config.toml
positions = "rope"
bias = "none"
parallel_block = false
init = "normal"
warmup_steps = 200
doc_mask = true
Each number is 128 + 32 x the weight over its row's rms, rounded and kept within 0 to 255. Layers, rows and columns count from 0. Numbers have three digits each. The size before them is the row's rms in percent of the matrix's.

# layer 6 MLP down (transposed), 1216x448, rms 0.0925, rows 22-103, columns 0-55
104:110078101168091070106141144122157094092172084148103099179189118152136177069111151115118130112105059131074114132061089178155206128153169184131124104099147152130135095164
099:144171112133118145113115110125140115156078076110124159129137146120150145135121109130132085070169124105112140162122165166116165118170165132106106100160180072134160089142
099:097154107124128126134085119119123110070140131088109176191128131148125077109174112121062184138130108145171128118160109148121128108120123092121098123144078151128127110187
101:157050143142198126131125185184164140088140117120129129092124096100125167137076126133111154122138139131143135149082145158081148126066090068099110147111095140108151111156
102:092091207132116180145150150148060101157117147127150153192161157141065129125188113137126035048036160137156085143125107119171131149062056120106158114116070081162094061104
096:195072100080129130105121089122074099174137143127127111144214081185114140083118152159115155156126116119128097140110136119077159074156166148163163160120083119114139106054
100:125071096127131135160111118157130180066122110142183132118182131192165116116175094138137135109152147132144159144103137131140147123146175128187110127118111136122114125134
097:102115212163138116117123141091167129134121167125166057110085100099109086111136109122157169094127173048172103096140117156174149092146167155104087156149088157132108194145
092:184118115172099179170138082174096151144153141122113137092086115156104081151104121035118149111131076110103162086164092128118125081137140120154117082088148125178201120175
095:154122096161130139139096110154081110168147124142079137139130134154100105154132100148103097138140122108096127126157121081124152110103211107142133109178145093130112084179
103:124088138045134134117041112103152125072171164134135078113137137154164142152133087132103151151115105179182118115109083143128191152175149145139154107123084161072123177088
102:127145096116068178100066122194162138129189160089152138071114071107096153102192108068116108080129141144087070151152190190093116145138144053159164160122104109171058130171
103:049121147079142124126143101148094130194210159137142113133144146148144163162114127109098158101153105109124134107089139138142122101135177184118110125191082155123119120135
099:165107151145098093142077090127141081102107190134119106177162146123111140150092124107077077068124141131084112179103137135133066189104167161124145097161135151116126076135
098:089079170079149133145094121154145143079074182106103108095113132073209107090157121137102071164100090122128177100141083128089140106132149132118154055085102083102170127162
105:066082082157090123128132130114079169183114136154115112144164090122128141089142184110133136116147109173118095077170143128148141093076142165190053097139153090063136140159
102:080212141143097099160187163162125131165128121121131080175171118115081111109141170169085052095147108110154122148112096102161120134143127072112094123171091161097182108159
099:094136101108083131112159115083103136141126125136099146226103133117196089100105112166083117173120108100098127142177125120176132155177176128049162146116095149121174159178
099:129142140153138139123118105133127135115106151180127110123163118196111138107153081143153090137102140161131123114093157101126181141177116132134072100165165230176103129051
101:179097123123140099104113134093139131087094118130174185166114172158073134130157130115057120087089124158145167194200116169091108147116112138132133119204056075061131155147
107:133108095074113165080166159169073172173057105059151133182101124095086126139115143100147119076096119124087134101124187087113091139148177156153073144136117105131176178149
101:080148135143061169130135176152096182148104135123113177153121131184134132157127080101101167123207157148123086148147149186150081113177171115118159142124155092158189146077
097:123128117158186114125094145101068167144147116141149173145136147173108135077138131131128069140105101083216081055065163120127165149123188167134146100131141148117208108148
101:233068108136146170145095149156101113133144171175117094171198146138178102077131137178116158143148085102087155175119100138144186150103161154089115108129123143179117126100
095:172133106087095150107185122143162127156113144113114185188119114141148189099150176125123164122166111127168100103159093095095138110180168057118087141145114210096167081133
099:128109172107126127110120148136136080166140137141135125119106167126120154163107104091167150148123110093129108101165177159149106156139204181116135167120134101094121129131
102:141159112168074189095125161176139147105089103141069140097150088124129204097045160146100109183072170091122067148111085083092138088082131150176158102103194163124131117113
106:152089124146132106062097138083143167059155092082108102115116124117167051115172110079139163128170117094110111185111204144145092142177172078106171153133162095134112163113
094:132089114127162145131142165055145144128160094145160084186160176137073156093115122076075129101122111116078144164086143198123108126119092167108170092137134154078096170140
102:110120139103183080127141090035093124083123142133114071164063103109141123151132083120198095135149123135116124152126171115080079094176108103172154057159101150127127127150
111:067187150154116117143177098094112139140135100160112132078087106153097106106106089181166108070125147108146126125143092118137103147162118096111119115133161086129160086193
102:110121113104173157184105098198155173100186074118132115172144102101147064112141109169080134143112082152131092119101136130126093125128102146158138071166141050156117172090
105:146122092086106171098084166141192123158130142146127145143105138165131164110097143102099147116129096126162166154175091151156139122084118175091129116142158079076099090078
102:095104124207108107105140141142125058134184177116134147154135147165110075127127083156158178172125171159128134131112052102096144121108064135113118100156079124086132103113
098:193097087115134174125148069126161182100150141081086154053148120061107131096113129096140132137121078128117081097120120142155105128170074148151144099124136137108113129134
094:125161142204124115101123076117072143144112135145084129117147119155150135166076112128089110076108112125148130173146156121108077163138101123143125182089151123153147117151
097:131142157043133135089134121201112141163136176139110141119094106118093104133132128054138156089157071155090158103104137109129100105132126093170140156106117174169066168200
095:141103135092102192175135103157126124163144106137121163117045142169114162125089109072086061092199188161116113183135120112124163075142114117107145131154084126176117118088
105:128134085097158058127078099125152144149100143144107105118135125147193179140106142170061174081137111086148113146112145063143105074128160201043140124122158146161137112102
091:150135159127132128130162089126149150136106134121083090098123070096107163208067065166107152077128119150090158072144188146119118083103110075159120122112140076084132113174
093:127140147107070120125131142154123144102149075118180116155140193084133101156172170149132128132100147127151131186154163067145171145131125138158115162109061172130112218134
105:122099106115137156149195112115145129155117142131149122088112145186125166091126134097125101146130137123152106082117088113125145121144169141077157082149084162169153146170
103:168094099107201167116125151135109154105100106202126178093145128105108101137120133126122110145158105088137108163172088160053167095136148127138150196139167121130100111116
101:112125117170112154148109142166112121140110097180132146106122160137116100080134148130125109096155106188101175144113154114158137111130181135077190112135114134162109126145
104:189106147140115148144100098133171170106166131113103110117116153111153131113160128190156148147143103133110097101084124107193138076150164116165109130134130099133142106144
100:132151118087143146133159121105151097096172146165178044122139155119094088091178168114114137181125133134119132161116133094171140081128014070117135190163087112064139086175
099:182087166120135165144112101123135074146137129135102091170143102075113141164105112129067171101125164106152149108084184084118123152096104146095131127091164137238109116108
104:121156141137121127117122100088077120139156123077134115087119147138136100161136114113130135132066107141138107162128123121130149130139108175117101133111171130113085114173
101:183151178162105097107055137078140135101150167131150079115089167101116079098147088123137097160080175098114155115087204123082162128166127085144086143151146012143095118177
106:178102078164122103164133143111147162145096112081093112085146131158128140113074127126150115092147168121146133119109148167118116150074162134133133105104146117198102155065
091:119146181096188123111098108154150128214079118133109199088092073163133135104135095167137117108130102151135148117125171057149099090116089181107112120091099138121133081151
098:155083158066118123125103129141142089122132127124126148131083152146119138127111096100140153096149076144093169120133131076129087173152127094073089128094145146113157135176
104:101086156125176112110115093138148063136130104102086112093132126128166138147110124149127171092124069097120156115144059139135143126191091102149087068149092127128156136130
102:154132106163136129136076153186155121133115126057128093083163129100151157120140145174115163121079122120168131127148159087124092156105179115142137104076142179173157155129
099:116130103124168156100120170103116163130150132168154073138154080133088116158149071100186098124111164122130113218175145142127120086137082132128138140164211142135117058122
104:157125128143124176229095150143110153128176169108189140116137125098171135141148122118117168117133150163119142180143153128147101134154077174141116100135049104110176114106
103:129123140083055097135107177137119075179131098114098114139146156123139154120173103150090191125174124159125166135129106131124137120144128102073107088100092129100149145110
106:135115119125163175099149130067115145185173121109128130134124081155054113142139103052109123174174111100126157116064031179127141049074121093137116096108128118162100141132
100:096210119111150157122076167129209129092110142149157139096088130161147168085159117132128135142222110158117106152168131081126142073124135155100121142155130138118112058105
090:213144071099158150132172095116161148154110154110138127082143127139057152132128127095107179127105113173104127066153151127140097114112115133096169153073211152190155143085
104:139133090122130159168124124135123131135152089123097086113145220120141099082100103131107097096117193104143176149141193178146151063068144071101155116119117150132105121120
094:103142116181104135081169163129133120103138124167138103089161191165134115100147113133146135113136168094158101065121146147138094123141158170133090157126144185094116120168
088:135132062123108180181204103116087058166122208171098131147159156181125176064129134135192087150148154115146125107148151119094181128149153126195135156150182125163070068122
100:132118106146125100117152151155160070092183130030094104180127172175125127168058132170138119131128056129155166139077140114196074137144146142166158131075141160098087078125
099:065145038166046144113188080148168112102082117125083131121086111130077100202116157144225147145172106098127142076166104127127097121064076192104142175141121145120121163093
093:165131133110135106183183106133134148160179174187129099147126132082139064129128144106164142074126133067116146137164109122114133101154203125176094162144115109163089163127
097:138137154202128098139138119106110124155145104125134079104108151161139117141165117080106123102149145166147090185165132104115155108151113202112111120086118087139107194141
085:099130108093104134087211143119135140127176104182163122117119120132151126123116120118076113114140104136186092118129118123125081111177117137124130088124130152120102139083
105:132130101113165134193116108104071172084131129111093095172123118054079083109120097109157182153076165076088097165174050134132071144163162096176140143131172151100092171094
099:122132154141139070158157118135102076158100091141136105088091198176100122112134096088062134121149130107078080120077114169117179128146125108121156145081201050101126087164
103:156168129096083139106088113101131146129099127166123074192085141096129140097133178117167113125082097121104147130107062053093143134110055195144069123053132096139142163139
094:095158143110166115132156223113102127145173157094140050144128141131146089115166143150171130115121093152162150142093132170188160098095126089162092178065130062105227143122
103:139112135145125172080158151187124185105116145171085134121097162069117098128156103107112101109154148043118077074095140116143125124133219159170129112156133092117149148140
101:151078132167101153118135117154120062111248123110118133098096147133139116099161101093101096087128111154159168158131140131131120140106148099119148144154074189125156160095
097:117166153056098126110122111191112133078165184143145124144153094172129124098110115113067160116105129120123148186146072111127162116125123199141095092109129151155130199061
103:147132127129058107138151100148101165134145120118184159136099154085121112083136099109084115223113137145108114126128102122087129099132152182182192134139094091102104123134
103:212085112202129162128138110134135104096152149093163114122146112093125134126131131128188109151127140120091168133142125147116113155082094051143165130097090110194178151195
108:113120146106094128124132147120107148153101128080155097149173121144158103100144098163117134047193104115152148125111138120153098120174138087120100151158112155140152115097
103:166078180118132140119121144099091123126117137122086090070148047126141126112060133092151140109145165146163134135086123190193132100178114168191144131105125126208124112213
106:138147109127095164147142150134117152144155127122133067112160145137141036055159148107147175143203094156117114185135168130132121118083091073103126146098140142076194039087
102:137085112137130134151140135096137119100101128168116055091174106126090086096137123121072153111166077136137150106068097197124108091165096092132139120133212125213161195093
102:123143127123084126111094136134074092115145071111137116144126096150112169090104064117110121101094136090136156118097095121136129156140065136154127100190139102149120134164
# layer 6 MLP gate, 1216x448, rms 0.0958, rows 23-103, columns 0-55
104:144094102134101116160177147102128091136120113119069135105090163113143125131119105105088058094118121151104090095131133184158112122141166100182153158092152168160136085138
097:139175134066169095137146115167108149138135159090087094146132130067107184138184179051158143151148122105101102186138165080102144119111115091065112138064080129141202128090
102:154113097066123151166158105172155131111119163129126155079216133107116116075094093075112156133090141192130143174089133138077070101109173127112122063136157125129162051127
103:121139061164095124199103164090168133090130134106121113154146167123168167173205142110153118119144059133134158116131128065135120096127138175115125146133143154144079116098
103:126137133109152134146164144121146150093101092094161126137111154128145124126152084153095183156115159144123189153142143123165118140115114117111152176059163143145172135158
104:152194113125112155123177127125094158150108123207097132144147205182105104132128117084138157078142091099152098143136104193138107180144113048132135151110106106101078062167
098:067087130130137128100166152055122123118150096116118075152104134128148161117126116161038134180153057097077079101101209130062114138150151102179155137089066096119077120122
102:148146114101133080031152166139110111110092213134106162100129065112118158170127120160099122133127101137095076116160203109108137131106163153196153116068124114095135130088
101:114140149101180141073121100038125104128130173128134136151128128068085158132147118109139099049108206131149138125134096145194119162090136130115118167159104148166127183130
099:116141161116048164126141134176124085183154071111126099121124120099179178102129191100203098172187092076085080117108155169115131116109135072089121121088102137115135118115
095:127173157088098149128114147150070095169092135141117139134118137095089140145155129143114115136175144125137129177126150058113126100138129133136165095146178206093134077138
105:160125174163151153108167095187133159097069119074106135107149126144134151138136059139129099089172113134100140106140104101152151169147119177048136188171096145154155125129
099:114173174099104105106192106103121145132132109140112103191053148118067195124110181102122108117181177145146121131114104120086093150135132171091115088163224152128125083141
101:128159083152098138136135162172093140116099084197161112122180159099081172092096106115151158108128166129111070131089120114141122113179147128122112122158140149093130113105
101:136190216128150138196073125171041148109139111129077095162142101144148162158160093123159149092083128042145166137106097092103130171110125145115181124144161154182167088151
099:097121080116117118121075127136110113086133140095130116076169180190085070136116148134139121149047111070133117188131185084118056108077156084197180085137078138106092099097
097:105154130167184148203138078137203145128136118166141085171121041127144122112114096053165148089140173125066156104098160068141138176099121115128089105168160151124157124137
095:144129090096161075109179114093133160139057134103132142118127089188185246172156110153095118117103108071142101132106169133125098149127126119132131106104081118137182150099
097:105108123115164128100161139109220152119162176171125130153089110155154124121127125185143171128155115107101101126155104061137166108229142120144171129108121142115170175125
105:132152131136142133138108149161118100159084104126106192112156140158081123164099134105083144168161093109104110105087171148110143127150119132115138150118089132092145122112
098:147106147124165108096142109135147132122161080132181157137138141122189144136125128123116150191116089138123124160112089138141065178145159079145116123132160209106134108099
095:113181107114117111111182105162173137154109087172139125166093064128119117133129120167107143157139158132187100152151083117146133153146143120099108117152113072109211070181
099:181112137133102159159155101160156115111112131123143085049131205120144130124105098059147162174157125137157073084078143135155092131156110118100049128127127115158114131099
091:085141086120116159106119122194208135134125146130106089122088116120150091079133073119133227142104157076095112119111176085128154098139182158109170149119097107128161173102
103:071138120134171152111139074165107181130108046083144039120067113140170141190094116073158071138075119092094106110137163133144139139116113086196123192140109058162148188160
098:135153077092107120158148137166150127061168079163177146096139170066168128084154116068207104167122110112147142118112191108157161113138142079118167154078118157098154167129
106:144186157147180078103154174086123143118111147128158138138151136098083147175102137132149151089210068112132112105119128132113120101099173185093126173121181110126096165194
110:094132178187144084139150089207104104136143160110150139071130087109137085167143115201140168138149129070125065133067170099131132132130140130154205158074186128141156125093
101:095141136112124145149053163163158110142192088107137160144132158143112092127139150063138109115109152130100136131096109075179189145119183090131136154134107144130095172138
107:136154140104075172153124075133103089160174123127119152086146083180117077125208109170120185066106167178085128043135097126134120190096129127153095121105093102129082090146
102:130095115150108137133158182115123143131105143106135097089149181072141127089110125131140158119170127086156141067152106152112162122100091139152114171176128156100129121119
104:092111136129023142105093109117101137188081063108143108129125156135115089134089118162173098086060107190090102111129092151107080132066152132107112193132129171147120139167
095:183112138186140119135095163176134085137131116132120128126206212132118086119151121171107091139161130198104099113108135161135181071119196165166164147171109112175135118155
101:111122163092138075144229127171053118077154084150185112166116092123109157123187150116088112083106173114108076139166139096186130099114198105147072161141100162115150095077
094:149110139094095146076160107097146151134082129082181143059070107146099177117139169099148133118104174111151137178097174176088178178164132157120124143150151101142130142130
094:062147048190146100198173159147137122125087123067100154152092150100124141149078093153116128089129151056114085141112104188130160147149108098093154103094097186169097116119
103:084076165124109145115104183133145238103117110120115121186145125180110173206130100197110134133116176107123151090176128145173152146168152098115153130116149111133111139122
103:120141167142137118154157153083076148155113120156147125107138139140144214185142176141158128143116130135116170072123118099102084087104109127148151140105163124161147178117
100:183123164112133124144120090170141129088153116128131119104151131066139179122107151108150147098149100092079147131139178140115100141184173123093153179104170093151151142106
090:139118132094073120131172077104099102146113091145136066168159124134133138057150123173196117063183142130204144092146146190177129138105109169098091124135114140157176138132
107:147091138174114039131133118055120088123151148110202140146099133130149175151110093109163152140110083105116148105082130162131118161122143093095095168090113169137139143145
102:074091156167121112142146103147118151094131092133148135150120187151089129067138111153167125173120114114151137118174151122164171153078139144074131088105142096156129213114
099:108185122078134130113120101117161167148165125114103145145165045146115162115108084208132124165137136094208155125071153156165198164150136172144074167146187108126137106170
101:078078109062172136125092094146154160150137148096125123161118160145115100107120126084122164171128088147102131157113180139171195113127111117101134151110133189133145132055
099:130106129147149081100131169156147103130180173154129078089068136132109115138108146102171075142115158122128156121082120145169157147078053108153184135097130099113061150089
093:156135119135063134133140094156132127149124150120164071103118118123078118126170165082115162150129116168160124133082102120138108133148035093089104111124121138108092103128
097:126079077132085142133126088086106115114082068163134120131171151079124107098138153100115100120164139127188104139145147148064157165204096141131129118077150161165109109166
100:140108109115152177110152174074113176161147067099115161108060120095125162126125166170184142140103162164147100075095096135115102133123093143138084128079108078121182087150
094:124159112124130038149144100141145098109133149127109103090148148141092100160226112183128182162147102140062073182091107114104127120101094094113106123126085163096074094119
095:133180127177172112079090112100117146107126141146173107171125154087142135153157172132174146109157121114139074075105077153107143075133138075108110144109138153135140098157
102:103125140123105186119122133155066166128106178076215180138112112166138181148194078135169122132084109166018108067128201097124182149104075112104143080156131147126169187160
105:123092146095086090095137141120130149053134119082115135071142125136127119063114098125110130162117071108138140111157094138149178147129134142070053117157092176084145167118
102:156110075112133150157113123106172131122112152133130181105152131173100124157053074103106119108096101160151096150093076112089155141096079073159081155104123217114157117134
100:166095099121080126173184125136146224044130147131087114085103138123069203117112128095103148102154139177088066129146046146152075162112123134146104137192137210138117078121
102:098156164135170137154131164097114150150134155063136087137163203220140111113122108063190093134111075129158137094114149182126145114071115087149185092146129111140109097081
101:167114162136113077137157152142075159162102187155106084068144109124088128086125128106145094096101076132152093115111124161117095110146126180105157135127216148107144150135
113:155141051132125148163131124166141113149074136131164094141141112149144103152069138103141112155140109104172138166042118067105138100125089107143112127099134107131135133146
095:090113099128095139117109135110134122158152113129150143134150114158120082153128082163128123162105138079106090128129134092180170113094088166132168090110131153124162197123
093:119131141138094140145167101070109121075167109167144174162139095177107117111095182137180150132135178106142117089111153048186128151174138160130114154166107098156121105097
102:093159171139083090116093130094173117121119140128172122172163157105109123079120117152080161069145131107124039116131134136097097125112174103126133182141164144096133103136
102:133129133129115183192168114131062130150176190140091103072110144107097122053119091099189111177106222108181107113076190125132147143152143185168139109135125096093152117125
092:123111152142112108141113161123148105126111113104155093135130106152163153130071133117129164165110139078196173147136163117111124152093129172152134100140185137201123128169
102:136101118174147086192127094105210125057177171125157117125139115125104172129108132127101080177143102139058116087176126211091152123156068146132083148122138198101126196127
100:145052112148078166112165104139156175176118126066098138131118156139137099114153088128126158113225191173137130104101093108156112111182158098125149090089134168104118190065
097:118088138144162142088146119162111139099064118104103111125161121150077217075164144118084133094072159136115138179115116169130063105145151142102135119110152132159127168072
094:106129128156112103064119128225123114116091151178115105150182149080109133166114119119089143136146107183162166117075206090063145147140131119168102142133139119147079163097
100:123155139158115071137126054137082156149112152133063118096172137168051118101131120126111130149151180099143159136118126110072138185107129163109146188103139117103126159143
100:174136096091105139164128160115117137115112133081163128071138138123100093185108155147102109132112171119073130121102110174114140168110155163110175190097125149137103110106
105:169177167196146072093085143119150144109147188098148093126154161119135089084167134173134113078073102168127113127122175117152158132140180134133129124083138166126162164177
095:151083148140161079145151086137096160139153112111130090127129101089090126129118092123156154125175119113142143186102085138164112114154098099086134098059135151097145167110
099:110196150136117107124175144147091174120097084168111066144094080112164081138134077096160117196109169160132130119103142127180182113114109059149111178153157074121111156142
099:148160140124111143076104155128095126083134160142112147114089139114119140168094162128126143083180179126140110070101146133125102078146168161155110170152148108121125133076
098:204142079109105167098168142127153145183156127089153050099175139160122107142134152107104169125165127098157103137127151145175130105193167185149156106141094148100140120120
102:122123128033150096123143098175147106153115125125105148124109138119117093171185121187154184114154132161174077110107179149123156091100094128158167124126146124151108090116
100:227111146179117042105123088088208159149156131139139111121146118096103099120111071156044176111111137159110159145144152166097153173121159098124123145158101170180136117054
102:164105136171125123171068160104068140175147144124117134093118158161127100192110152146091141177159115094113136121152151119121155138125120110114100165153159136138159153134
102:084149074179162134166125140134079160103122187126125097066073175135097134082116167030144129199123158130102134131166175149105092083103134085095179061069153103119110128090
111:101123124112083141177154143127128134175132133123121138145146162106137094138149116113118148105083144144097189132156170085112147116119084103133109120091196166155133134130
095:173131090123165150091114139089107093123113130189127119122077144150121131092104199116092166141077124142119165152091129117181156111161147132144125151125110208164078153127
103:150149180133104157166107116085116131108171139118104112141104075141116163091148098085135121115151091114165112129154115165132158082185075106113150156114114192142103117120
099:092191159067167104137108067144140154138111124134104101138104116094130154158160160106133157098126161116159138111126145058101119178155098102131177146084131136141214056113
# layer 6 MLP up, 1216x448, rms 0.102, rows 23-103, columns 0-55
102:117105136190109113143122119144137118112126141115097151184119106152114064110107130169155106113176184132102135045100090138154167150112079131147109084131173140181169135191
102:201131124104132111104078154143128177078187141133108152108152146128089088127155126132134171079144168087126118163144127121135113137111165121118125155123146076119152119124
103:133169085120116128121120117144150125129150074125187149165135166089079214053116146125127125161117123157089126171137119143153113175132173109082159131106092122184151141120
103:156113093124091123131193138091113110139124092140142172123112134129099049078146135099105133116110162191116184116121096118083157141112152141138112172128151098138140130081
097:106136126118076111116072146117116179093147131116126100171029173145021130123117177150090163104162124111084064155124119103085130093131167134116087116125100150079195150135
098:108097036155130074072116072046120111123101182107145129074079184133173167126094091139133155125087106163162091215124108122128103118173153070090134209171138097134123132174
098:207121099119116145127125155124100142166123148130162091129170180180161164166173125168094057109163057175147168125126134119102120155173136102226172153096121151147147096079
105:168109137151088156110140114164196143144190062158040111154116114142110101101102150098166113102088093096131134095164116168122153154124129094077112086193101179073081138127
097:154172116148152144149160164107063103105115119078079124187087151132123141092148116103119162088124110120114143139136136134129206105105063187092114105126130144112146120120
100:105169104095147167146160120085149174153095094096144132152165130112111144145138140098108175112136145168103167068102131146135131108167170135145112157093128151133139159122
097:122111126131137203135099065112210068131138145148187130120161098139085080134103146095119103121161128091112173120094123199142136118125111141167183098187160110130098088135
102:130144122171177186113108116123107081151167147070160080117129170120150144138085110129118141107148116155118126160086119073191162165136085169110101120148111146164151094160
097:174142149178096133122156118066122127096136142141068139105153164112195075188120150122122128149119149103117165128163156185123141118137178098068175178129055166103153140167
103:114154206113175152200116103100072092125078153163109171155085119165161169106164110095109122135090142115096103164154124133166116173098131115096127094104129153094145058132
103:057134084101094109100104144091115117173110118118219164137153139144116127150158126048189094098106096146149133136135130153104120161103116111146035093145145084179107164133
103:128163112099130073159129167134095100109134124134119148105165119147107070070132132094129102116131135148099126088143116138150150157095132141160149120146057078106109117105
101:144142148163164066150149091152072147081067113093168109093200139125150110135086118107154095089077124058140145093102145084113134140048133095159130170104121119160108129085
099:193107106103075147187144130133110078150100092119111081157106141157158091103159136102105112093112062085094160074145136123149167100172141122145166096121125117088109138137
099:126125165103108137109121153134142145151093078080171147077160125129078148125149125128130170123089136093082145078135144107202156133128146101082052180116123083105107112131
105:116123115125093110135130148127138152141097161024172164115131097123177142177161158121144133082149127116100146183120089164121155164118161092083091147070102149120179185154
098:129119171177123156090143154156182153095132055140184103138159084120134163120132119127111136144093169151138119141141099145123125141122101127118129089160127067112159094114
098:119133132118076105094212126191132104135108117128039090142132075101139155126104166136126112044122088136142221162131192136143119131068161163184138161110164092136140130102
099:143142092180166047199143148187086144111088117088158072096141112148136097140109116132110100191109108112126184161097123223140147097171163126074147108140079143118146182131
094:105128143067122136096171124141126172134085071127135106096133119142166117125128144111123084101089162112105136162087153140159141109136155104129115177130108113130157161138
101:116135042118124091154132080108143125142123167089155185119177129137099120111143140148137155157171088088143137115115089157120174200091055116106134141134128174121121138152
094:137132126114133124097172121126063076141156143116122146177113102148159152141176150107085095127086162123148110119111142112139140128072168159136143111152128112122109084079
101:114109127175061169173140145117133133127125063142137148155143108121114084109137137142093120142098175164088177088139142105094061134102051149119122168124137102131107147145
112:105108125102152142164141127051102158132090133130139081191122131132097143134125126087057083098113126161122208094153108124151100088154066120102117162149072114141108132154
100:165128154092183112091121052094164156134152103123122092196162119119090108144151107089134112110143120140110139112154117168107192149127183089137131144145059129154107137138
103:103077185167123193115097131141066151145124154136095146096156068109164095149126105138171146109078103128130154157137071108071169111119120184116192069103137090079125098132
102:161104172111147120196110124126105158122111085114134083096151116138105134101129152152117102127152058099082100097151098103149181180131151174095128102138133128182086142151
105:154118118067174153107124116051119145161206136160148084086129081138141131115088025133148166138127115086142170155089078105131169177094128128131100065098086094140072086091
099:134115109106118073165098148203117094152131101107124111132116095165041112085124116149109105115128113144106115110150117130154145054158117075131160166125112116138126088131
096:164159082112155128156131076078143088160021070176168137120144159142165127115055103118151164116127176091132088127117151084130111188128070098104134167196134099110124078145
097:131097164107159129139079194124136108144193113078154139110123107120158127092089124152136097107189140111105112089112186072110134139099152139128089110193102177191126117136
094:099148156108160119119148215145135180145118124110173133113167152111141110095107199106157119120150137135184119159112141135139164101114031129114178197110123102144122155135
100:118147154144137159161165143091136094115110143122105171051083125148161153162124122127126136095164140128088090123096081113150161161087123126098111130088106113148088127153
110:111183094151138114156155130084094101138162124091109153171084120081138115118148096158161135121112123059164176088054176133153106141093171167050097170128159140158159139111
097:060113066137149138103105149101165120132067150141144155185117184059085147172112152136110165113138115119090085095154105109156095114182125113124125117158118117098070067136
094:100136091152144145115099100140121134152106131142145126133162149191077122099094116159109132115122100152155125158126081114184140174153152106109052119129160114144104108149
106:136129113133111148141101160157146142167100143102121115162112147167140146128151141129110131154161043141125165188063107107111133117108146105087167129155128127138162132177
104:152121107089140166129132127122139083127118117118067165083148079107067093130083115155182183131132188075154079103131218167145107108073101187121142141084157103164094104116
103:091140137138208066125091133071135131125165139132170161152149109134166136083144094124147144147165178140151132070116114130065076083129156100128162071100088112142118121119
103:162150128079093164150117168111132152145109101163071111132119122102143150121093152180099079132156111133147154096124185159187115133121067123125127085164098086161134178090
100:086104102121165149054091052159037138135159144114146063104134093136132121177130130153091173158145110126140144182129086215119063176116091115103138119170181094109175190108
097:114181146164124110079137161086171124093113128116101177109181106098160129168136122128125118126161154107054158136117136151152113138070114153080167109099121148129111129169
097:142100127127108158128128106070089121139158116094150117149106137092162151131130076152131137190168102151142096118081182130124103099200127145060141153014143165086095067151
099:087181049138113104163134177091141130113098143076117092110136104172113080150160144164140097144127177172109135173165166140174173064118129164171143150158160167133171151124
099:159148116175109138105131136102132129082080141143116155160126146139146163136073146098086147109112067154162135081111161115134115099091177134151135168167138124148176121139
101:161109033143106126081119108061117085173120165051133177125127172134164146139076128085153125181176119133186125077111116186167116121096141127119146088158084150134102106110
096:081161110140081181179176130083114066149134094111120125137164108107127150068188103090177192121128164097149150120146160097127141110166152090100063135101127097127120076119
103:131107147092138095061092101144131161110152136189155108186129118142153111091116122145140135160165126108113135125119104117126126119135099107148152110110111140074101122153
101:203199187143080074097153134158120143065105086101119161146101133156055140161168143138087102161123114063187160084089118143181114143094144045162156116134119125134097159118
096:134114114083116127110138149091123157133122086132138149090115112108101118092151073184128075131118197226079136154153142126106125165109115168162112149173088129067059101070
102:128148208133139132125154092111069112137124083063116188085096135127086101149108095125143115130123084145169131077128141108071140118095099109157155091127130101113127204079
098:204133154100160157118140105101144069102125132126060140115128132151120115088143095069150148114099105147143160185102127083120160082163149165140143164147170137113126140156
117:174164129123162098146148123113120095145118118173100149153144113161134124106099113123117094113128148122112146147086102077110126151149111102120089157127117131101132138164
099:127177104101147139142092182181142101122126109184105122153187201156167131104111098106126122094124125098068113091130122118101130120139151104174116126107119155107100151156
099:115119115147144120133117087182151123214145106179111100137084141105154150116151119147116144148119107170119154180101119139056187121137131110117155138163152140144095126120
102:174172149082072170135138165099116111172058084116158171109125140145131149146146120125087107195134153109192220117083072124185116104142098157149184184134083068133113094153
101:127118124093110140134094095120158137161160105112112112126110128088138135117114171140088157092092130105114163121139165146145118135159142114131083150147104154099086141190
092:138077073116127167058129111128084138112091167101177116087123102144115102104066121108157052083109094116097116081129088100136117162102121141104135159030079143155203192106
095:137080173085109133129078207147117086111168164079132145171108162147176103127189152102129071085100112114167112136098078108039165122093191133107073136125122100147159140066
096:085128153157132112117158198164154147165147147092082093091124104123110113154103081100079068144095145123144140090151153107110154135139126106090154116133178127174030108146
101:189185087115060139078118127118123112139139078170167170148141093144112140163111186152126116142154131123135189088115089089160120191106176198123124122139146114097088189144
097:122160141136187136149115154107106116052095135116142097165110094158177082115116113088172039157075059123166134057180124161138116148102122155086104160160096122104125161086
098:084124138154126117162129144181166124128177108116119137064216101108141151047158152143152147144146216147153162128107156121137176101169121136075097137122093115057130178160
102:128121116140109101137187144127156117088206152102142125097126135096128098126103102126134153159164103092105158157125125084180095208136131168142140184090175097078128151044
101:103171119152107169172152125134172164107094135091105140105231091113124091085168191150134133167143146140098143106165103154157106124171143124118091123154129133113124184163
097:109110141100085145183096184156171172090138131173094087163127144189119094144113115088138157066082099094148150140102074125096097107167158123203100178113134135155119124129
104:120129177155119142109083161124143079104147166144119087110107126119096140117098113112096089132155121025143162134100076115059099164143149113117052134105087134156151136127
104:111104131107118101084135122075104118108176135116106144070091159183166129099083121057108140136105166038184178167179122184122173118147054065124122216168119169068102121100
100:094080122137187126116105139134119200160152135096065073154139155087164122107101098173160074155147157128129152131131144128086156112138126159100137103132139104086142138125
100:077115113119153035192172110127113125124124191114151110154159140124192175138071187116151122149106182096173153101133152114141147114155173141148102191114112140165137071084
102:160115097168111107133095165133038140132105113065122140136153104140148167115144072093116153155141114159078149159123134155140116102137158098114094118083128098149166152097
100:137141068105161125115138128134142172074126133073126145196146144108181171105115162115169168116134181168106128093155095129100120118159138153141097116140051112128050069114
100:108138121113175169135134150153110146152071138112129145062132137095161133128147084077069142104128103143122148143161162079183152166187131146104135195139156104103099095129
104:142091132166145100154105168119107132197208164116125117050161159154067099113044162153081082091086130167122181136121121114161169200166157164130104154120131170108116171162
106:124097133071106132088109062142146130097135133171117115106180107150110119097095144147112096189152109156126111143175096143138140153074123114106177164124094096009081119108
103:167064141151147139123044183179100080123148130203122150134133039145135146141110123119112159153170113115117059139090126158077137094151168104121117116077117095140184094142
089:074160111144170165097164088100108120134139129101175139150120128153175135143055103138092106128181129134129113098164124171131131111156137140130181091152145126059144157179